Part of a small language model's weights: capped logits.
Each number is 128 + 32 x the weight over its row's rms, rounded and kept within 0 to 255. Layers, rows and columns count from 0. Numbers have three digits each. The size before them is the row's rms in percent of the matrix's.

# up: layer 4 MLP up, 704x256, rms 0.0467, rows 95-214, columns 224-255
# down: layer 4 MLP down (transposed), 704x256, rms 0.0432, rows 95-214, columns 224-255
# gate: layer 4 MLP gate, 704x256, rms 0.0465, rows 96-215, columns 224-255
up95 096:073164125152146134081141135153081119097141141119130054118127126089182150080092099094104105098113
down95 097:141058056137177144119149138150150113143129135140116169179168090156073122173092137170150115184132
gate96 107:100123038185196117182135090148133184120135195137152162126116101144171164167131098180151131105127
up96 110:161110092163121158136085134115118119098106193102121165176135148111116099110100150162123087118102
down96 112:171185076079121164133127168113057110122197160090132152108141106122085129136114088153137109111116
gate97 102:131167130128069134123126148111134101160097126089105102102168116144109132141142148155115073145130
up97 098:065111108149112126111113086123118125187105120134117138182086173130097113179081119159090161129104
down97 102:109057099133136093124100051115169134143140199188169134141061139132152131107128143073096159100102
gate98 094:148074109138106133134121161134151092171121086134083107088131176146136159124143078147091107115103
up98 092:099156087084144132100140110068125143080120154112116120151089113122136100091174101079167130137189
down98 095:089149170092147091104117156142127139103163137115133134163122137131148060115130139163182106131141
gate99 107:138114068194155116162086106101098095109147170134099138108114125202146169121134076078133079173104
up99 107:188192117092102207092140195159139163103136139131117144121097154131170085083142147125157183082177
down99 109:126105108130131092126120116154149074178118181144105162147140157144146160114150191130083113094121
gate100 111:053171058161127094143203139174122115181092135125174118127075167149140148159187104148108092166134
up100 109:191150175104073131125120098175120132120139153171092149133126111117153167070120123124151161103160
down100 100:146172133125165172130093094168139166128168171135129163109152089121078166090167132101147147093112
gate101 112:116153095132023086110139124137211210088088124115184144110141104140114150120122034074150204100104
up101 102:065135109070104135142092128227156122093090162109117163143163140167138129138192099114133171126138
down101 112:071159116128122128157148167193179128118095163110148145142128116124101238083130112123136092141122
gate102 103:092128120120140146111109149130164148142089165072106140145116133062108133098099101083082053156197
up102 095:133125065152084123131152125097147177184119163103172107164133138120070170125165096152085116074141
down102 101:186071173133198147107044131087110098123151122147111132148148153122102104118105115117132182102080
gate103 098:111133134132105124097138101095160096185063121135086150062122132141131134071121120105110094169089
up103 102:146084135141089137112150092068162163139099137139080111084098141116062112093102164092140106169109
down103 106:111105140143134162152098174078108142164147197095139171131175122136141134133176161186185147094199
gate104 102:135112159148151124142164155120121138149098180146183112126121160144111198102123092174096094111149
up104 101:109135094136188069097119107148103120184102178123153138174106114131135138151129118098160127161103
down104 095:118117145127124131125165103113155135147138065121133109130111177123078157156104075217140149134133
gate105 108:097133095102172122135169166093173205096086219153099155112135170168120140140118075116151123098153
up105 107:132078139172197154151142125123186091149099124113121114128165140171096118155074139116132111098110
down105 114:160116167135086109098108054093165056156183080081148157086096102127128092140094151088104105141203
gate106 095:172097128109080102133081092111128149107095120076158152132144166139090129115139165113123098114120
up106 093:106068102177140120073096096110135104088105050132134119168124150147143162148138153130152104133137
down106 097:155149131160141135076126109109109097123124130137101136173127176129102151102110107108132127062161
gate107 103:144093149138151190153115082101173150099127092149123145162129084149139161151093134133151130143096
up107 100:151156154117105117109110117148048164099140140079095113108166083141089080155162133110131095094155
down107 106:145115078114119113100133130103106120099153181091095149074139143123136130099140150117168108101171
gate108 101:125128090153170123112128137064218142148102177155168144101125107163173117103208117139155127080145
up108 101:157103138135134076048131095162095089131129086102060136108120118135132120121079085105090132180118
down108 099:167098125122129085090177134154108143143106091118106112085124146093102116087133116127128133187128
gate109 106:128074158115117106074169116139157154162173117162093126134166148107143105163172088143103095125139
up109 099:090076097161086157181136133178151178142060086124133133137130152148144109139105160116122120083157
down109 102:157164138156158128123164108161171101099087193143118055157076169147101139103126114101098107051178
gate110 100:142127162125196110149169098087190104152111139122108142129143196146103151096129072108109129149118
up110 100:103141164116147086148119055166210089192071093084126098140089164110118121139121122094116099123167
down110 103:131158082111138134103106182185161196186163071092122091113134113164108157187161140134173204147065
gate111 094:109086116148133136088135105091155107189143228144128138084116141135192142154189095160165145117116
up111 095:163133141118151109155174151166126077134091063112111109150151134111108168103070130120082124200168
down111 093:170100140064112095095153116162116114125083179172103170045162118119116121150125024114135109142122
gate112 092:060092142114097109166131141163121140125193182168148063130105143118117147126090139169155140152130
up112 094:101214146169126145179143130151126129101159113112134041225164186148133121140141121132139116112114
down112 099:134160145075140135114219126091146103139167124143149118132160129131176079152143049135155156132124
gate113 109:092107060135189106132135124123127100106115088192164079074070107213121126108154105141167129177043
up113 109:139123159137081156121081099118162178144092132072062176187170154047167144169087156140100138124166
down113 104:113134186181097129106125118129143171168109117097115143202145109048135138164070162111116100150151
gate114 107:144000133155133073130137160154114167098089117147142121136057145134109155114123138104145133143125
up114 120:076183121118064164116093162080142134161154124132089116165178078097127173131139114180166103138135
down114 108:082118063201137122154066134138155143103143114121138105133150175150086139137152095177151114158083
gate115 103:125148084121140113128158088169080129126096109105131170082119096162141139119128041124186155065174
up115 097:163089190114079109080099121089100184115168111120145106143146109122202093079112149100119162168117
down115 101:121186127112143113116146125122170154145158133113104098186168196100131094087169182126049146114145
gate116 097:081068060121057084100153109136093131140147170101135085091126084128172132124107128069121130089084
up116 103:111096128171098118152131120112138085092096143152156120072124101098128126145109043131083096129116
down116 105:113136094149097134173149132099079126113158192080125095115096070144137145113091084081169158172084
gate117 100:144047105082147117099138126157143070116167179091155134098167088164108109160115069136175138106153
up117 104:165111137118082126134121096131151163131069117151071097123082202101173069166128142071141096089150
down117 102:187112127155147108054055129105115126082088091137135115123157157111157178086138122100091112195070
gate118 115:130066058147149088130154079097165161110141146126080162111094080137095186112202131115106152151147
up118 118:111151116111098200092098175123118143111182089150186089112191119147192102139111142148114130102089
down118 104:137118158059069129109159178130105098146085158183148149114179173125175088135141128074135161122114
gate119 112:128109118130136126147173123105110104088095119103170084097132119135131205085115134164162115086051
up119 106:167126144122149153145138125162185137168140126181101187128161213091196116200098110094115125152149
down119 110:114106148185114103100143125116153102171122176156138182094142101134126073166113165125154136154212
gate120 094:105093118088172084091131105147110136163128107107090135107116169127154106141148098126154128156107
up120 094:083146131085150094099146132117119183145094124090095109132114177098115098132116127102186076154154
down120 090:123145105094162134210185177054071126126217139065152142143129171124138116108106101148191116117103
gate121 100:159136088140156121075127112161240109151125084135144096159134113169153186087148127124121135178072
up121 098:071076143082087122154135142154110107117145186079115137086085181086088120121111122124120093043175
down121 095:116030108121130099111157164115123092144121180124146124153172161114078171071129089153162113043106
gate122 185:120110079084098099107143173142143143135126174108100134090114089098107188051129097121131086113103
up122 244:143149094119108161140107192140140119151165127070135123114135185100058152051124157144113091109167
down122 128:155107092130118086134134178152168142129111142108131167077147127121093198022126113116107119139154
gate123 097:100174127096188105149152130179115125141123164152151137137095120127114127125114179208124082118113
up123 095:127118167072139087113079139094165053194102125117149150125129090171129089152118097140115101078142
down123 096:120121143123086081096138190085099057158120134133148142108146061126124130143126075158125102105156
gate124 102:148165119060147172174124070143140103115117115147182160102140078093135166111094051183099139116112
up124 105:129132150144116125134170156124083086132100159166162121164177136081096193122151120123164111118155
down124 110:037134057158121129187146194140194182104085187139120124110136118096072163139159175169135164117105
gate125 096:151156100127102117093105162081171160105109122167127103143159134127125125097142137104116147114071
up125 100:128137172151149140122108091142095139136118166118106125062051088160170113152088140119109156082149
down125 099:110062146185134134075193136117119194094184112116071109062103041138128150176135144135134119148152
gate126 095:111091149106144121092147128194163168132076142144087103145083079163128097137156123144155126112137
up126 091:084144135138048095139086093075136136130171159133107074116137133129203196137168117102159167110113
down126 100:126157138128066166147084082124094154115142180150184152076098127138136165183167094123116151150117
gate127 100:111141166146148131119139096160111154146134134105154143136146138129091107110132099120111150159058
up127 106:137081147148119132173081123129103177090098097178102089135109129130114150133087158076153143140137
down127 099:152081183090085112128117178150069046133064095134118125176132160059134116138151140106141153157087
gate128 098:057124097102095124120116134108139169120118117143125193088146104156154209141119115114099116142113
up128 097:143092107131140092156152145155109152115094179149120101117117134151116091096157103171202100137159
down128 098:097099126121128129131153101141132115135113160113106119118130117101133140110115116116129120143185
gate129 096:125180071128105182120147068182162127136167133141128131100161136100062176168193097181133095081083
up129 094:149165124107158196150151050186108161160169134128148139087104174122100123184144157110069080108105
down129 091:150142137111145136138156097147099128096118157177145132121098099088151098143090124091157106106177
gate130 085:137120127108122173213163131146102119112192142131145116097153165063089132125137103225098090118154
up130 084:117119108120062179165111127119123135123106153182131123123133128095087112193184136207112124170161
down130 087:193114131146135141133142099190118108148187163109122112110196190119086117150169135191153117114052
gate131 094:101145048140155094125144100142185139120146112176091163061119134118131169148170116138125117146100
up131 097:129118155119101065048087090176180150111105096181157148134131114143209135113102107116116138121067
down131 103:114168073132153113186122138122160154111152129146113099111106171181140142135184091137091104098057
gate132 090:123148078140078157144108094177164183145121106110214156168103084096078170168122157137107122144140
up132 097:098107100213123148146100157059075142116147086121132067136158158097103130104180164100071124134137
down132 095:109093137140129138131107106142100125121117112099161072141160152132141102117131118083103131091220
gate133 093:143130067115094111122165144172107141110138088177132147070140120098097143106115088078163116160091
up133 091:099148170103121115121124089094127093149059133170172122108115064205140183116141156140128180159050
down133 096:048136118119150153144121098117174124138123108121116152134100114171152094149141145155114162182146
gate134 109:098118070081061114077090117143125093123076133111130132129125142133167152141149121122099105165104
up134 114:119087134124101098110121121130149049128104190119144116161154166157143158134158098197139131160151
down134 100:110152107106127114079142109058138092114086076155110106173099109123119120134104125110142095129168
gate135 088:130143118149078144127106129158152123083159094065147101161120127102092204137141130181118143091134
up135 091:123152125176164112177105073132166192165127114082113218086078170175145205125137171088180092208112
down135 094:139171126107162123138101037078123142118110091076113164109104125087107132148127141142115087126046
gate136 102:142157097135157162178142086174135112134106102134106141148141149118135106148144070165105103127106
up136 106:138106094137118185102174140107170121139115080156110141150140151154111119188194120145179088154117
down136 105:134156089049107102119139063133123178168164095055136102155127119146117167184179131123115150143089
gate137 097:130157128125035061127204090177112093157089176139143081114177126133109135166126121140125108113119
up137 097:130104122077154089068108157159110127129118124102142134087081063132138179100179151105136166075122
down137 095:101106087114113125097119105124112104126111095135110145106132132078073154111202144131134119087113
gate138 102:091114125065083123151182157136135145130123132170135152095180127170166106140172149080126082109100
up138 107:172112099100140131099101080145136110124182125129120144102140145103159173150107118144149092120088
down138 106:156157157161183133075059066150132108131139175135155106115123104107146136119134094201170118066139
gate139 095:124148135144138179173183106190179100102117160120172156106181142099098175133116088120139145117115
up139 092:104140134120160128178196146125091120103056122168096140140102146165131150096113080105147091188105
down139 098:138130155134121146118124153139164115133119083215203135109187068155189116141185178125103128129193
gate140 105:162134137137160127163174107112129152074122100126168146108088137132165113150077147137103127129095
up140 103:118115134175133138113190085115175077141151131153073136141125102155140149095151105186163081143125
down140 110:121100161117117180094124089132219092099102121122176126163120128109109109110112154135106139105032
gate141 100:113204115131099109154150192144146077145112117137157152125146136086110199109092067158089115110132
up141 095:171154101167148084145191127147125153139134123137079092129112123102133136117130126129147105102080
down141 100:115108122179144092117126111119064121133103142204129160170116149145112105103122127115117102128152
gate142 105:090142111104068064097103073208137153102103125155151109156119115093124149135118138170107128164106
up142 099:119109085099142131156140103057158142095082096174144153151165134097151167169156125096135184087123
down142 103:052118090134122103135055089139129143095040157183120120122150183128132132127153040115138159095079
gate143 092:130117142110126095140179147100162085151117151147133117121120094147101140171156042217133144103064
up143 098:090117084112135077075139119176055183105073145130196059139134180187103168126114179153177127107139
down143 098:128109104132134141145098095167109142080103097166148103112107126148136125120096181064144131122118
gate144 101:120128070084065116104130128171167116117163106169113138067139093122145142167089142151129108151125
up144 105:147139117164186088083089100146149052123133200136100099178128128163145137117148088118046107154141
down144 106:119048193116156139131083131088114120172102137120124140143083169138167117146105159082180180120158
gate145 088:162141168133164103119158135126104175151113179136100139123122156105206108131109121061057112101184
up145 092:164087124150132137119081115143188080151134072071149147124112083212114212097134095195174131182049
down145 087:147107139143157145076146118155163099153123117153131142107104103122169161141098104067145136165084
gate146 092:154144069134076074056149092139170087170140177142088143075149084125064190106140119139144078122151
up146 095:073135101138135076099056083163118061183172126098120137101140049100062119139150091114101117131155
down146 093:121156189129168126104124129126145100147147100116138105101093119161111091133117117145161122167167
gate147 095:155133119100138089104100144114114149087084171163084143143105129143201144135142128092106129131151
up147 104:169063153110106170125100127078113081146090063081100102117114119059105183098094105118110131158131
down147 112:117168117121146134141194155174150166102099056093175134108106156162171168136092068114065178151122
gate148 098:104074114109095130166146104139165125129156117148101205117121119121147093128131092113187089123160
up148 093:117121099182103125171130134181186152112100093110083105190134181090063184190109083134106199181116
down148 096:128131160090149090103177119095139120161204140210102174106098135118179136096094125097139085124086
gate149 104:111094085116130131155133082173141121166131124179128133123122120134142200180138075124080147133107
up149 106:163067142125147106138100073156086087111121098156097169137055135142106144152115101099102116157131
down149 104:132067168134129115098122030137097126142140100165120128196120146151116157093105072119070159091157
gate150 097:135152160154130129100181161177149087117109112134111133085149075164113100166082087099178142184103
up150 096:112149140124094120134103126098095134120152142136186162128146114166133182204135110142064155133088
down150 099:106117131139114131138147148106043124141113133122138180105194077143127090074106128077140094189131
gate151 097:169123161102138078130125077094106105202180128116136164108173148120110122070112152142066162123132
up151 091:078153079147092099164149130155126090146088125135134096137103077180148141131131089119143086088138
down151 096:163096200099095154145077133095094140095124090155127164148119112082169099071095086138156124057142
gate152 099:113153099119123141129104114151140135131071166151177086125163088103143150120173139117110119194137
up152 096:142117204126144080093193119176128115137074149106117141167133184167139152138115102111180102152116
down152 096:134125134134142083120139149147140116118139091158133141111134160136094087128180085135143128166165
gate153 095:101172139100166119143207160178126129174173161090108121085118129176118086095121093139104125142140
up153 098:139130135141111132135111102088136087109154131160093114119100127093170162095132109126136133143116
down153 101:130105136126110113163073105114126122143090097128138102182109146095141123086104203137133089164106
gate154 098:153092136141145079079155139098109076154110099171167204090145109161181148143115111114160131109171
up154 097:115104151105130132062112114116096096110099165103092124136093147068187064137092170078102150086174
down154 103:111121102095125122118106086174161196091146139134119090177158115138129131123131126157141150186067
gate155 094:118115076112063077178167139149188165115154127166114184111192126168146128175162124137110151094123
up155 096:172148132127123117186187089117135131117122177141157109107164147153163139106127134151144092104126
down155 096:131062146139100141138071170088133167156166120116095131137129092099103101139162216129104157128222
gate156 093:102159147144119141147148136157098113111083152189111188042116180127075143106087133088088108142116
up156 092:131145165185171135088175176120091164148124154136128202083157149143074128133085204155103102154138
down156 095:080148131136104126102091155112142102086124177176151124134136119132146111089117115158117118172160
gate157 107:102093103125203133105136114130123116130147144149135169122155133113123147139089095098077141108121
up157 108:117130216153096141220136127093176175130146101131114110131140059092139171158102168128108107096129
down157 096:126133141102128116121109179143068151125061143114127144136106096072131138149116178116148097100149
gate158 100:184113068210133118045118128131137107111137172155133081133077164145155145124126116123111098101140
up158 103:127109145126177108106120122141043092141110140072101105129147148164116121126093134078121131120173
down158 103:078153111163122100103147101059132100146080177076144101126144108131134125109073113109123117132185
gate159 118:152091179093162170158171163167119175102091155153150142080101120109154156106171089131234095080183
up159 105:159124148116161154151177134209197128162140194134122110163074119168044131086149105137132171158150
down159 105:146122229136127161130202104089085187124153134153099150096143123112135141084170141154156162079229
gate160 090:082195151143188078147138140108092147117146105147108167166160127168101147060155119187091181118162
up160 089:133110112166136147140140076183078192127106111161126124126152085134105134134100165095131104106111
down160 094:083068160103172160103126161151113115157102092137150117134177135142109083126110114083157147191052
gate161 090:092154183118150104135177197138108139160148127118152093127141097139129147126182115190154106151150
up161 090:174079136116129162085097064123144098162159111184170171117142134158141107124123132158179144118156
down161 095:080097102120103118132079033117255119090136197134106129117095161121076116092174152099150158119124
gate162 115:115085152078103096111131127141170131146121168171101108135134094224162131148137112145102143141108
up162 099:120116080156127104119144103124127130101142112093092084106094100079121134163168112123161092124148
down162 100:113171108152161135099166126099139103121126111139196132155138119092103200124131014105170127128205
gate163 107:095146063124132133086144086190096099109091152144149082154147077136147139138174146124198101118180
up163 107:114144109169115141101135086166133170093159113143107125117135099108123120114112079137152107145132
down163 106:136116150164105164089179091160109092141127156156121110169127085153103133152157119141109140169119
gate164 107:157157077155135097124195076089107087141093107180098143027165068166131217116174052145125078141103
up164 104:113149129093142105067084166108103092106204087152171139089133046127126170140155057135115142060099
down164 105:136114107060133138162163133175098101160118122158099154105089126179118121088071098127183092115138
gate165 106:093145095184156070088122119110176130117143140168141159144047108132127172129159093118130109120099
up165 104:145138142216095139125153169151093156096164135139129095148083103136124145072065138145146159131149
down165 103:088105133191113109131113116143120133098155155056141083148103183123137085059112063110160094111143
gate166 098:105148097124155108142133075114062094157079135099091161145107117089111124120185122123127138137101
up166 094:128173183178157151135171134120125094137163100101160077162112154086144131128114129147055162109135
down166 090:123108119095118061124160150085117109137097132175121148111149125057180103137170146060154128129134
gate167 101:118131066106110082123135162147159168113095184176144151093088171120125106132147092117106106114153
up167 096:129095107093127108113096131149114191107083161182120113134114126114118103165111157117124078100174
down167 093:140165127147138164089168119139098145105129069151119110133137093153121120146121134127142086153151
gate168 094:094111131107111085060126151078144206136177127095082150133154144103155142142136131121152109126123
up168 099:092204127115151171160064173120140151132200100147148078141088196060060154080101140139124164132111
down168 100:099167139096176147116115202079088147097147128116132188135111162116186141187105162131088094101135
gate169 100:076117151151153141105167106082154153133096069115141159157075077112137138179199085114101117150117
up169 098:173093159115171102133104069168085103079126102092140139120044124100139096143138129100104125071111
down169 101:126135113119137108103109141107048118126061181098142136143147125109150127125219091181126143032162
gate170 093:169162084169097138097051165181195112136051139086110139138083096132097130102149089153171099156151
up170 093:211200172111101165066161086146148087157123124156130121163187123152052131150124116085073167085118
down170 095:152192145135126083128194041103109087142153115161132107180143145137094123105106122171115126113183
gate171 100:103125136092107085110157168097100191089157119127181085126106155091149122120080123150117155099121
up171 097:101210117148128151157124127207134158152130132191113091106115174090102115166177180193123154136149
down171 102:100109163143137131117151128104093163058121087056134100131112063103140107154097118138160139099096
gate172 096:031169096207125142166134137094109119137117143123143134123115096135172143095111162139147127156116
up172 103:103136112135066172097126168133141058172118136087124183188161147134136113093110123119120132070177
down172 105:233112147109152156166102168176166095124120068122091083108146213110055148119136084170142137082083
gate173 102:129134180128114161127101072112173105094152154107074158135133120140128092186155105118175167119061
up173 102:093153135104117159078118100120102123071146151131108157109096111145117134147125124138123135121122
down173 101:111134059136181074110099199150138117108147189160195095132100114147121169153128137129178184061090
gate174 106:183152143203098101168132083099171155060120102121102080157154122104053179127178116125134140175152
up174 102:184145158175109120136124145174130158140118063099177101070164143139105151172093150104124104148152
down174 107:169125164130066116099120069158128154145118095127194135107127120136079161140136124117092088156117
gate175 105:118106164131106116129132113090152195106097105045193116088103112166119127096124123110157051096107
up175 106:114155098123135130115137139160078112144097157088155098142197142118082109110133178141104138109119
down175 109:138112095119125146076132182176161086184140182175096152184154160131111089147116091112108151108120
gate176 100:083099086119088112077066095153110101116179079185098164067051154129107169125150083151095199130096
up176 098:102153112099122170169103146179128150073107130125082170141124145094102151120152096135108153086069
down176 097:127112143023116148096109125115107112095146158113093141117093124131204134114143109156149117130092
gate177 098:185164088168154086132065114120153170126159128135201124107107183139077196097172093116159192135176
up177 097:136116101129177124118141134106103115124108117170103143060167151108169184109066172124157127116144
down177 099:125181082160111114158142120154110158124095119159106152107160136129144144132124148165147101118133
gate178 113:100129069178163130121163106085153130131135124125132092114138167200137095159159083115132141130089
up178 112:160120141134155126170155160131144149106164114135156087094134133113146127111120166133142071115148
down178 109:104146080157150094179130147071157130114059125097124037140138110120124101138214144139125109090143
gate179 113:099135163101111068171138140189117173096117118137138098129078140089170143120113108113103137106132
up179 106:131131126154142137097190114171099137087119119059104169094185161108097135123145174151122112108136
down179 107:140155134174109126058135112111155123180148180136091128117101125085111134094133218144151137152100
gate180 106:180145135119139115158124139146159106119163093128141150160108159119142151151131166131134144127139
up180 098:105168137136162153151100146118172118137113104068056100105122130116075143131159192120173139176202
down180 098:119136173133125136171133106130117124121132108125145074183148121160155124080135136076091085071136
gate181 090:170151074158154103149146129120183158116120102099139121049103073173108151184102113145085140191119
up181 090:052151154160151116095111149094099100117073126089114221111124092146097090152099117188194126116176
down181 090:089148099103087087164155167142166146126096137043128127083122140108090152070114051176137084124134
gate182 098:170144145094107162077181176071128131134091132133156178018126133094138124125178153159118129122121
up182 099:127136183130111124187172114152136126140142067176114180153147138151124085090118101198137123094093
down182 099:172127123133062119123201197146125126089149115176183106083146149126109137132150136132146117105135
gate183 088:132168111163112140100110146092184176130110151150060097098154112091111130148126117111154120153138
up183 091:155169098167145179095104146138124110127096143132136098094102220092145134142087152070167068110158
down183 093:114133120160158167153096128116175119139123167126137090128118160133125156147063099074195098129167
gate184 103:176143126129148129140164065169147144103138200158196115114136148116069172102127105137092142120125
up184 098:160123117164147144088081115164085137146157143098120143121083128123106155126125138147115125114103
down184 094:144132119207161166138139101136086121117131185057148144115110132123124161169183160193149135159126
gate185 090:133156133106117129147097140169128134207199151162141164140144173139092090056151104153107128171137
up185 088:131193116124109073211157174185102099127134155133113103147147111145110148111110117213117091081097
down185 094:160176142105109104162115158148152074115104152140072085157107112135152150168098137097114111121204
gate186 105:118166121127077089147122132180117091152101132125150094128124142136144116176178132166134145163141
up186 099:169086124134139210112139096104154091144183226128121118139128144080152131154120101130152093142144
down186 103:120159112127101123174112193174087102139112147123159145081146158142145144155125070132128130155100
gate187 108:104126127100092095158144171143126085139112149078156070140156125132098070105193091132125103097180
up187 100:165087131170165138093109102160134161085176095149129173100104098172137157116137166079131089135138
down187 103:146081099143120130142122079064125133116160115075122179114083087175196134133112156128137116155173
gate188 085:144091150111162109180092116128109081136170109217173075079112146138125093147139099181127195135138
up188 087:089113128112103120116146131139110121109119134131208088060103112161123132120129149144141140146095
down188 088:152118136147134159068104091131110153090154076101137109074147181125152054163163097163116129158058
gate189 104:072092163101142096120132152098128103141100088150132114139117137047186149185101114122104133146138
up189 101:127155113033096118133154082099185084127208152151150096155108123113123128123141113167141093106077
down189 107:121138181169115142118106157122130122084107054113130109131105125115148122145119163112102120141131
gate190 109:131174113115114125121150117157113174203121201082133156102122139137150140166129141153177083136148
up190 110:094116120176118135125146143093079148064067113200115117173124122089161123091118128101100101142041
down190 107:054134120141149069171098096083119151096124096188122123107130131127106140158140088104096145134192
gate191 097:043106086159143124129133086141123174127148122134132200142127131163127132115140096135138113160162
up191 093:135132121134098136132130137102075202092126123111129139187135077110161155123140157120153184071076
down191 095:134156072134178065114156160158098181079095166110120100141188157119130109073127114130095122093124
gate192 094:114138140092152076142107133072135105109132142125102103099131099161115177099134104209124154133085
up192 098:047107138155121109153104113107062124213130201167094063155151143088114172144175153113066106137154
down192 101:116137102140131143174094105123131191038100101155093184096100171144114152073150109209129097114000
gate193 103:129090142125184060121175128132215112180136150144158146130089135190123143130127092183120112197109
up193 107:092161133135165168153122066118213048153115131139092104150147129121097072078103146148154111173163
down193 109:164178163099112177099130093123151110151143124104096124130198112105124080122147183093163108145197
gate194 096:184136122176123136171131150137140056161160103051148086124112146111148097140120152150116108132149
up194 099:086146107162139147176114162178147096169156149094206127136172039134194175118091170093121139152088
down194 100:126158096129161089161146126171116116107097186091166102117159122116144106130219165149106104090099
gate195 108:137111109181154141125100066112120129128142128085092131165078051160167138158126109106111131181104
up195 113:158156153159103101209105154146099118150117169078133120111131193113132149159126083098144159153167
down195 116:141124152092122104140114097122118166114129136129122093134103151074135159094055058132143156122093
gate196 104:161138156095080138103160114093145092083161145093141065122196175131095196149122091152134082103155
up196 103:134129124194147170171126127120126146089147092116130114093123181166121120105105129161125113182164
down196 107:167123163098142055119033112138155159123104094094138136107142157109133140092131141157158090151133
gate197 099:136172136150114095140116118165140120081122125159088145104108167127083117129074132122157078157192
up197 102:117147170124091147135098133102122138179114098134140091133135106167104110066084157140152110116184
down197 101:087141167096166138115067128108142140130158170080146151081109172127128106154167146106146160083125
gate198 103:144061103109129070116111097142124163141060155123074167152067116150168132150124173044122139131181
up198 107:140146086090142120108145114054151099092097100130127107043080116130136193086158043170147149152071
down198 101:160080135118138113125124174123177116141111143129114141139120147109150093162085127073097156167255
gate199 111:113129098071088118179087154145138129116144125089103113188108156106078130097174105083185208132120
up199 110:146082102172159156043126090142070133108158130070083165153143109187168105139102142104134089106103
down199 107:134161124120117130040174107092121125161152117170145180086124099168128124141105121191024088098154
gate200 092:085104083171109148094102096143151084181046143150128130115143098165096096122180097141128144170133
up200 095:141124153157145176133158129122100116092195121125113113116189090149137166136124140134114108121118
down200 097:057084074098152112146153181169151154119078104099127141137085125155114166090085106168160168101068
gate201 105:127108117181069128141189121172126126134098154190105130117129161124102115073193078112119078152144
up201 107:141154174152088149103118080154086090108109164171078124135119111143137108151119076116096155148163
down201 108:130123176127160154137163093141108126114164146151124151187144156164119110148136105105145155078168
gate202 088:106162147127136172021161097133129134090149167114131126161127129109201135156105123099136171098141
up202 082:150127176164193137101153140154132090105153190131148113151125153125126125123103147100137145090143
down202 086:137159050090118127190140125080092155105107117131106101073148154161110160156164192166117104101190
gate203 096:101197059168126115173153086129124134197168136137141156119134153104161189106138136116103091122066
up203 095:105101129170186071146103085149178170173155145162101093150087148091198131049156128130141138139092
down203 097:089155075119131063135085088109121126196124204124150131127182148147156141129190146136183123114082
gate204 103:107167116155077116137120189147057076134139163130114096137121117061076111087119112112096156198070
up204 108:118120162165120172172080168134116163167153116146146066141144103157148114137112154122154139145111
down204 100:104127104148138078119107123063088128146134145193137118163107149151145100122088121081130177183155
gate205 098:128120126045128108148081085148123173098094144073125125102149157067130144130150139120133109077161
up205 092:082118062153102159126100155161120075125185126126133117174135163138123070138167127119145080107091
down205 093:157136130169130112096127140114130083106070207147129127147137165122132144107138159128088077138098
gate206 108:155117098186111131103183132114190132147130125124155120085121144114104118147134114204109107196129
up206 104:192158114097123102118159089133117142137142171158178118137096122094149172149070119153136104141090
down206 102:156123089148072155138176160188170121039148132145124104128137101146101182150060109132102153183141
gate207 094:101128126182104177131117071108172081114151125098129118112100165097124182101122127122066156168199
up207 092:104132119164154128067181140139142085137150119104108094136125158122093126133148134056146188120100
down207 093:061151082147165110147158054123138129136136153123106136172161103128083170116150148146133182094086
gate208 091:085123094096134108152180112143155137084109059151117122155048071159169113137187100140125132135065
up208 093:116112163128155119110062171166133184115176147116135144088117203110132116116129147123102128141159
down208 092:103164180133129112105219086151127107121150186091177143085143100107135155089090091125113091142141
gate209 097:099172157151108115114136067076127112168176081154141144090054064099130208136162090146149143151172
up209 096:113148207117177129103125128112116149106082129054119099139122132130124096055132091112125141091165
down209 097:103077104106126137145113170123168174157099113154145102080120168175115188094129099173147167100082
gate210 103:087139127114151114190153113094182105155101078099144045103077073173119162152166126091203062187126
up210 102:119178075125174074054126118111063144086126088057175141131099132178106087148113142104105072113137
down210 103:120146112141131138028160132141137150169178138087187150175165125155103127113150203115117092117130
gate211 093:093159148136113098080143128139126113151188171106142115120147049104162160136096130066137177059115
up211 094:132213157160160135094122125173135138175128161086235142181144191103109132144123133081131126044166
down211 098:201171081145144150189226136118140129112102122140150156138149174118098052177119106211160102174163
gate212 106:073115162123078127120152120127150136102194100100120107132090158131134161158141112192131128144156
up212 099:113118116150115115107122120172184164109120080108158152116158115180122142101089108124122142103088
down212 099:117151153123149098086097109091159133131163116100135130097139091196139128067128118140162111099120
gate213 104:082163146137172158161154136137163147136084143077152137140134134132108172113154119148118099167135
up213 097:179093170088122138101164122101170116094129149088086079066155183091091129111112101071107110084168
down213 101:170107174117142110117151118099167120144098061166156086094142147140125092186140128105110142108104
gate214 102:139135145103187105153093153174111105143101119112109112105053132080116101163118100057093099136170
up214 102:156183151086143127166175116153071095119158126162149124176135077151154159108061060145085133124165
down214 106:162092109049123135200121103149119150107090110158130139128068170149123116109000108111117132120168
gate215 125:112139131121149125123149121184197165114106171132109150075096103126168158136152078149157178139141